Weights of a small GPT-style language model, trained from scratch on English Wikipedia.
Size: MLP 1024 squared ReLU, 6.97M parameters.
Architecture: learned positions, biases.
Training: a variant of SOAP for these matrices, 321M tokens, 4900 steps.
Each number is 128 + 24 x the weight over its row's rms, rounded and kept within 0 to 255. Layers, rows and columns count from 0. The size above them is the row's rms in percent of the matrix's.

# layer 5 MLP down (transposed), 1024x256, rms 0.0591, rows 864-876, columns 0-127
size [107  94  95  97 104  95 100  99  94 106  94 108 107]
[[137 164 124  97  84 130  97 160 142 141 157 123 122 112 131 167  91 168 127 131 145 116 161  69  96 150 147 109 128  95 132 110 106 139 111 116 102  89 130 104 110  87 101 108 155 116  81 120 111 121 122 115 126 117 127 103 135 101 130 129 148 129 102 150  95 143 109 126 126 171 114 103 156 126 142 138 140  99 129  69 133 118 131 134 104 106 120 165 108 147 113 140 127 129 146 138 128 116 156  89 157 137 135 145 132 107 141 143 137 145 143 119 144 143 132  82 143 122 143 134 147 153 122 135 136 171 115 106]
 [156 124 159 114 112 127  82 160 139 145 134 134 181 104 136 118 122 134 121 146 167 114 144 174  87 128 120 107 141 114 122 118 121  89 120 136 102 156 152 154 134  92 145 140  96 145 127 136 174 125 137 141 102 123 142 108 126 154 153 157 143 121 112 127 135 130 121 144 160 140  96 122 113 178 128 169 106 113 130 119 150 121 133  83 153 165 100 119 153 124 135 176 134 125 126 109 148 135 139 134 110 163 124 174 110  89 154 135 157 167 122 100 126 116 121 161 155 144 130 137 182 113 147 112  91 170 117  91]
 [127 137 112 102  93 133 125 173 171 138 162 188 128 100 136 128 153 165 139 107 121 119 119 127 109 135 149 147 127  75 149 104 103 157 107 117 167 141 128  93  95 146 103 151 154 126 110 114  82 175 196 165 133  57 134 118 148 119 140 152  93 129 120 156 102 164 178 122 147 120 141 107 149 122  97 183 171 137 103 119 132 154 115 119  98 112 117 144 114 171 116 152 127 137 144 140 127 155 106 138 125 158 129  82 114  98 139 122 111 113 143 125 176 129 150 118 138 118 171 130 116 125 152 168 112 153 113 144]
 [126 134 157 132 100 139  94 143  92 113 148 133 160 152 133 149 124 131 115  92 104 146 194 112  80  94 109 120 130 134  75 107 143  91 111  87 130  74 121 122 111 139 152 144 180 122 164 116 104  93  94 161 167 137 113 139 122 102 146 113 119 172 121 129 182 134  90 105 113 121 113 109  96 126 123 137 145 124  65 145 127 104 130  80 150 107 144 112 156 128 126 121 129 115 142 146 133 153  93 162 122 127 150 102 144 129 131 163 147 139 175  85 122 112 152 130 154  85 112 147 128 147  89  82 115 115 138  89]
 [155 131 116 135 112 103 142 140 108 120 103 170 115 110  73 148 131 113 111 110 103 122 101 131 132 153 120 156 136 132 116 129 154 154 160 134 129  94 173 158 132 109 133 134  65 173 148 166 127 106 136 110 106 143  94 136 153 117 117 115 114 125 133  97 108 112 117  98 154 165 136 170 154 141 158 110 143 105  98 146 109 120 113 128 127 118 152 120 121 125 159 199 102 139 140 115  89 166 136 133 116 160  74  82 102 116 130 165 163 110 148 108 148 135 135 110  96 152 135 105 118 148  97 104 154 127 139 108]
 [152 124 105 166 106 160 148  64 147 148  81 120 108 111 117 163 112 189 114 105 112 139 134  98 152  97 142 109 110 118 146 136 109 140 115 108 148 135 116 204 146 122 125 146  94 119 125 124 146 117 147 115  93 134  80 125 115 172 166 148 104 138 128 152 125 167 109 182 113 121 128 136 105  97 103 165 129 151 134 161  92 121 123 110 161 160 142  56 106  99 115 119 119 129 163 118 115 141 123 187 141 130 143 116 140 132 174 138 101 177 136 113 119 127 131 122 111 156 131 125 130 110 135 113 150 158 153 142]
 [172 150 105 152 145 174 166 139 132 109 134 122 106 108 151 124 133 121 116 137 124 154 126 116 123 138 168 155 141 126 117  78 134 103 129 131 123 159 163 157 171  96 133  89 141 146 135  73 132 117 111 156 115 139 146 122 131 121 103 144 114 131  94 117 140 149 158 128 157 144 160 129 134 124 103  76 136 137 122 110  88 140 142 132 128 135 119 155 126 135 133 117 142 126 104  87 125 154 123  91 155 126 148 114 102  92 133 112 109  91 100 109 125 102 124  78 175 155 171  83 153 102 131 120 118 127 138 126]
 [130 168 148 153 107 108 109 162 170 164 142 131 114 107  89 125 119 133 120 146 153 150 106  92  99 102 162 121 136 114 178 113  97 125  78 149 132 138 119 157 151 106 116 138 116 146 130 160 124 155 117  80 144 149  92 111 134 145 123 153 132 162 103 112 156 146 151 105  87  95 109 128 174 106 129 164 142 114  92 124 100 150 101 109  97 155 172 160 122 113 128 161  79 131 131 182 133  93 126 145 152 166 110 158 144  98 127 100 130  93 131 106 123 101 103 126  99 118 107 111 102 163 111 118 163 139 105 129]
 [102 138 124 186 137 160  80 112 119 114 113  84 125  66 156 152 147 113 129 104 105  88 152 145 168 170 128 102 100 107 146 129 120 168 130 144 172 109 163 129 106 129  98 136 119 125  85 135 118 107  97 150 176  80 160 113 120 111 131 150  94 173 104 124 188 138 144 132 125 128  72 141  90 149 105 102  81 103  99 104 124 116 105 124  96 116 145 116 129 176 106  97 100 110 150 122 145 119  99 115 107 114 146 136 105 129 152 118 143 144 127 106 151 118  91 105 109 115 141 161 137 136 146 137 142 122 121 168]
 [130  94  92  89  65 133  81 150 126 175 123 122 104  90 122 146 154 147 134 153 100 129  98 126 180 147 101 124 110 133 109 169 108 114 123 109 136 152 133 105  96 148 150 136 112 105 151 164 111  90  92 127 165 124 138 128 128 129 121 167 134 143 143 115 108 109 133 183 101 162 138 105 141  83  88 128 155 144 100 137 124 155 147 149 117 144  93 142 143 102  98 118 157 139 132  91  87 129 132 134  91 102 111 157 104 133 133 131 114 139 125 154 114  56 181 153 123 127 156 105 134 149 150 117 115 138 116  84]
 [143 146 138 102 131 145 148 101 119 138  92 106 105 122 118 117 151 125 151  81 116 123 137 144 162 138 151 178 107 135 138 131 149 124 126 130 129 113 114 120 153 127 118 164 105 109 125  98 108 125 143 121 145 143  90  99 134 111 154 120 133 140 167 130 171 123 112 115 137 120 175 128 134 113 130 122 150 110 148 136 154 117 148 130 112 104 101 115 155 118 115 109 135 108 172 165 186 144 113 101 156 143 111 151 148 192 131 128  95 180 100 100 122 154 170 137  94 120 145 132 129 121 126 164 109 152 139 118]
 [115 137 118 128 135  94 121 116  98 106 136 168 106  98 131 120  72  69 125 131 124 133 104 120 120  96 135 100 129 145  89 133 133  68 142 102 125 129  81 111 145  95 124 169 149 114 145 151 153 121  93 149 106  95 160 152 129 151 145  96 158 129 122 153 115 133 147 143 128 150 114 116 160 102 130 121 134 167 121  90  87 152 129 125 106 135 106 141 147 120 143 148 146 119  90 139 124 122 119 115 171 120 150 165 124 103 153  94 119 126 153 111 109  93  91 145 105 171 103 151 103  95 165 101 114 148 175 129]
 [148 114 160 136  83 111 109  79 127 123  90 118 133  99 174 151  93  94 138 135 136 120  81  82 140 121 131 100  94 166 144 144 153 111 156 170 143 112 164 123 102 125  86 135 109 133 130 139 179 104 168 180  93 129 163 127 145 173 144 107 153 138 114 121 107 143 133 129 143 137 140 154 119 105 132 122 166  80  83 108 122  81 124 146 111 168 145 138 151  95 123 129 118 143 120 133 134 147 161 102 124 119 114 125 102  85 124 136 120 134 142 144  94 107 134  97 122  71 114 103 139 171 153 146  82 135  90  95]]
# layer 5 MLP up, 1024x256, rms 0.0591, rows 865-876, columns 0-127
size [ 87 100  99  94 102  97  99  87  97  97 105 105]
[[136  77 161 126 122 145 139 105 116 121  79 131 115 156  70 150 136 149 146 170 113 109 126 151 160 127 133 158 152 107 113 122 153 107 153 122 144 102 131 134 116 127 125 164 143 145 145 129 136 107 146 129 103 144 150 122 210  90 155 151 119 163 131 142 175 123 135 125 105 175 127 117 105 131  98 125 108 141 141 164 151 189 135 142 132  96 139 131 139 135 117 149 171 129  74 140 137 121 116 140 117 127  98 125 123 150 140  94 134 140  68 126 107 148 111 174 135 133 149 146 110 116 206 147 159 107 138 113]
 [161 137 117 177 153  99 137 134  80 158 155 160 128 158 134 129 113 110 102  79 129 144 108 121 118 105 133 115 119 153 111 137 127  55 126  76 136 123 153 156 111 118 150 124 126 151 139 130 160 145 161 108 137 130 138 109 145 155 106 202 143 134 153 103 106 145 137 162 158 141 118 117 106 132 142 140 102 112  90 145  91 138 138 128 159 126 168  84 108 136 123  92 125 110 129 101 125 134 134 155 132 112 104 157 152 139 135 119 110 196 147 128 110 112 135 173 131 146  92  76 117 166 122 103 140 121  59 155]
 [135  98  99 103  93 129 140  99 122 101  92 131 103 100 119 129 127  81 118 131 142 139 164 111 157 105 159 120 123 128 178 115 108 120  69 176 178 125 141 142 107 174 133 106 152 148 118 130 128 133 155 149 126 149 130 113 124 117 152 152 147 105  88 151 135 118 149 115 173  87 131 102 162 160 123 113 165  94 136 151 142 142 128 172 111 152 132 119 140 151 161 152 122 127 133 121  85  92 137 132  92 112 133 100 144 122 125 129 110 161 121 142 132 150 134 103 106 142 160 111 133 114 123 135 100 156 141  88]
 [129 122 174 156 126 186 102 142 203 137 129 163 126 172 114  79 153 162 122 107 134 145  73 150 131 133 115 135 124 160 140 134 119 126 153 148 141 109 145 115 123 114 116 121  77 155 150 115 140 126 110  92 176 139 116 156  86 196 106 108 144 120 130 143 143  91 116  99 125 139 127 138  92 169 108 115 145 139 109 166 148 139  94 117 145 118 141 153 110 130 132 166 177 121 145 144 152 130 114 124 114 146 136 105 109 199 119 124 142 127 156 116 124 145 127 130 159 142 159 164 123 153 157 140 117  62 121  94]
 [ 99 134 123 150 106 128 136 119 157 144 123 107  97 120 171 136 135  97 141 124 124 172 136 125 117 112 163 180 120 168 144 140 135 165 171 163 109 120 115 130 132 145 134 115 171 102 115 138 173 171 170 113 162 144  93 154 139 148 136 104 143 138 152 126 141 129  83 162 173 146 129 102 174 126 110 151 126 105  97 140 153 147 150 124 115 132 120  91 137 108 115 148 177  97 159 128  76 115 108 125 111  96 142  80 126 134 121 108 112 111 108 102  93 149 113 139 132 161 109 126 111 116 106 150 112 146 118 123]
 [ 75 116 114 134 144  95 168 124  94 132 146 107 120 108  85 167 172 123 118 155 115 121 105 190 113 131 151 192 128 114 175 141 138 158 127 102 105 151 154 121 162 141 144  93 134 102 140 132 125 168 107 150 136 137 108 129 122 145 124 117 141  92 146 126 115 139 128 133 123 147  87 181 153 150 101 132 103 110  95 116 154 119 147 136 180 160 141 142 101 165 125 148  98  97 119  99 125 106  95 150  95 130  90 146 127  96 104 108  99 140 154 128 126 167 129 151 145 128 120 108 145 132 130 136 168 115 115 114]
 [116 122 122 173 139 112 132 124 131 159 122 153 147 124 167  68 131 129 163 136 113 112 132 105 122  98 115 106 136 131 129 134 138 129  75 178 163 152 135 152 145 152 114 164  84 135 128 149 150 118 145  89 174 112 149 159 126  92 133 107 129 127 115 131 109 114 152 181 105 113 132 142 112 150 104 127 122 117 120 152 167 139 107 137 109 116 178 123 167  86 156 138 119 124 136  63 117  89 138 131 129 138 165 154 135 101 134  97 120 125  95 117  82 144 127 118 152 160 108 117 130 150 126 132 160 139 154 160]
 [ 95 120 132 112 120 161 117 133  98  98 124 129 148 111 118 131 134 165 131 156 114 116 176 128 147 106 109 125 110 139 148 167 174 134 131 150 138 142 142 121 159 108 132 104 177 128 123 101 176 136 155 174 149  83 153 132 143 169 137 126 149 123 191 135 131 136 142 164 128  78  94 119 145  78 121 133 116 155 142 163 109 115  83 104 123 113 152 110 137 110 153 120 124 163 125 164 121 156 164 122 154 144 131 136 104 178 125 129  78  83  90 114 125 123 153 151 112 130 177 103 121 146 134 160 132 139 112 140]
 [109 116  81 110 128 140 122 139 113 119 174 123 176 120 127 128 149 104 142 151 105 170 122 130 143 124 116 142 181 135 137 135  73  93 118 101 121  94 162  77 130 104  95 177 185 154  96 149 112 125 121 106 167 144 158 148 136 137 125  86 101 134 111 124 148 114 119 120 135 112 111 125 121 119 155  89 100 107 154 127 121 126 127 108 144 145  95  80 169 120 130 130 147 133 130 147 102 133 139 108 118 135 139 122 110 121 176 133 110 130 136 115 119 104 128 122 161 159 115 148 114 172 116 105 157 112 100 116]
 [129 124 149 179 107 138 120 115 155 123 110 112 174 108 128 149  85 113 169  82 108 171 111 138 101 110 134 125 137 123 173 101 125 162 130 104 100 126 178 129  90 131 160 118 117 160 109  96 150 108 171 117  82  86 153 147 133 182 140 145 168  70 110 122 135 137 139 133 143 111 141 115 103 131 125  92 199 128 151 139 134 131 149 132 116 127  79 121 143 170 127  97 130  91 104  99 122 122 153 127 139 125 128 143  94 145  74 140 120 137 138 123 152 130 119 108 117 138 132 146 144 167  61 133 125 145 112 119]
 [164 114 148 129 138 139 142 100 132 129 127 136 116 114 122 115 124 112 160 138 134  98 110 126 135 123 118  99 100 147 125 138 145 126 139 135  95 145 162 117 131 105  94 145 138 127  97 131 103 129 143 112 128 149 101 137 127 122 191  66 141 124 156 128 121 104 114 139 105 130 151 149 139 163 128 108 148 156  74 136 157 111 131 107 127 166 148 100 137 160  99 104  88 148 154 138 128 154  93 117 153 113  98 146 140  94 169 109 120 138 166 115 114 146 133 142 124 133 118 155 151 160 124 162 108 107  76 109]
 [150 128 143 160 124 112 172 156 160 155 152 145 157 124 142 143 148 131 111 132 159 159 150 110 129 133 147 144 128 152 130 135 131 127 139 120 119 138 129 124 101 100 164 145 143 124 132 161 138 120 144  96 151 149 114 104 153 157  84 141 150  58 154 132 134 130 135 135 154 119 143 112 130 166  63 146 157 122  84 128 169 147 135 125 130 158 128 147 110 124 122 111 133 104 126  99 113  68  97  98 147 163 124  97 156 169 114 133 114  88 106 147 102 166 112 147 125  74 134 130 127 131 139 158 157  94 138 108]]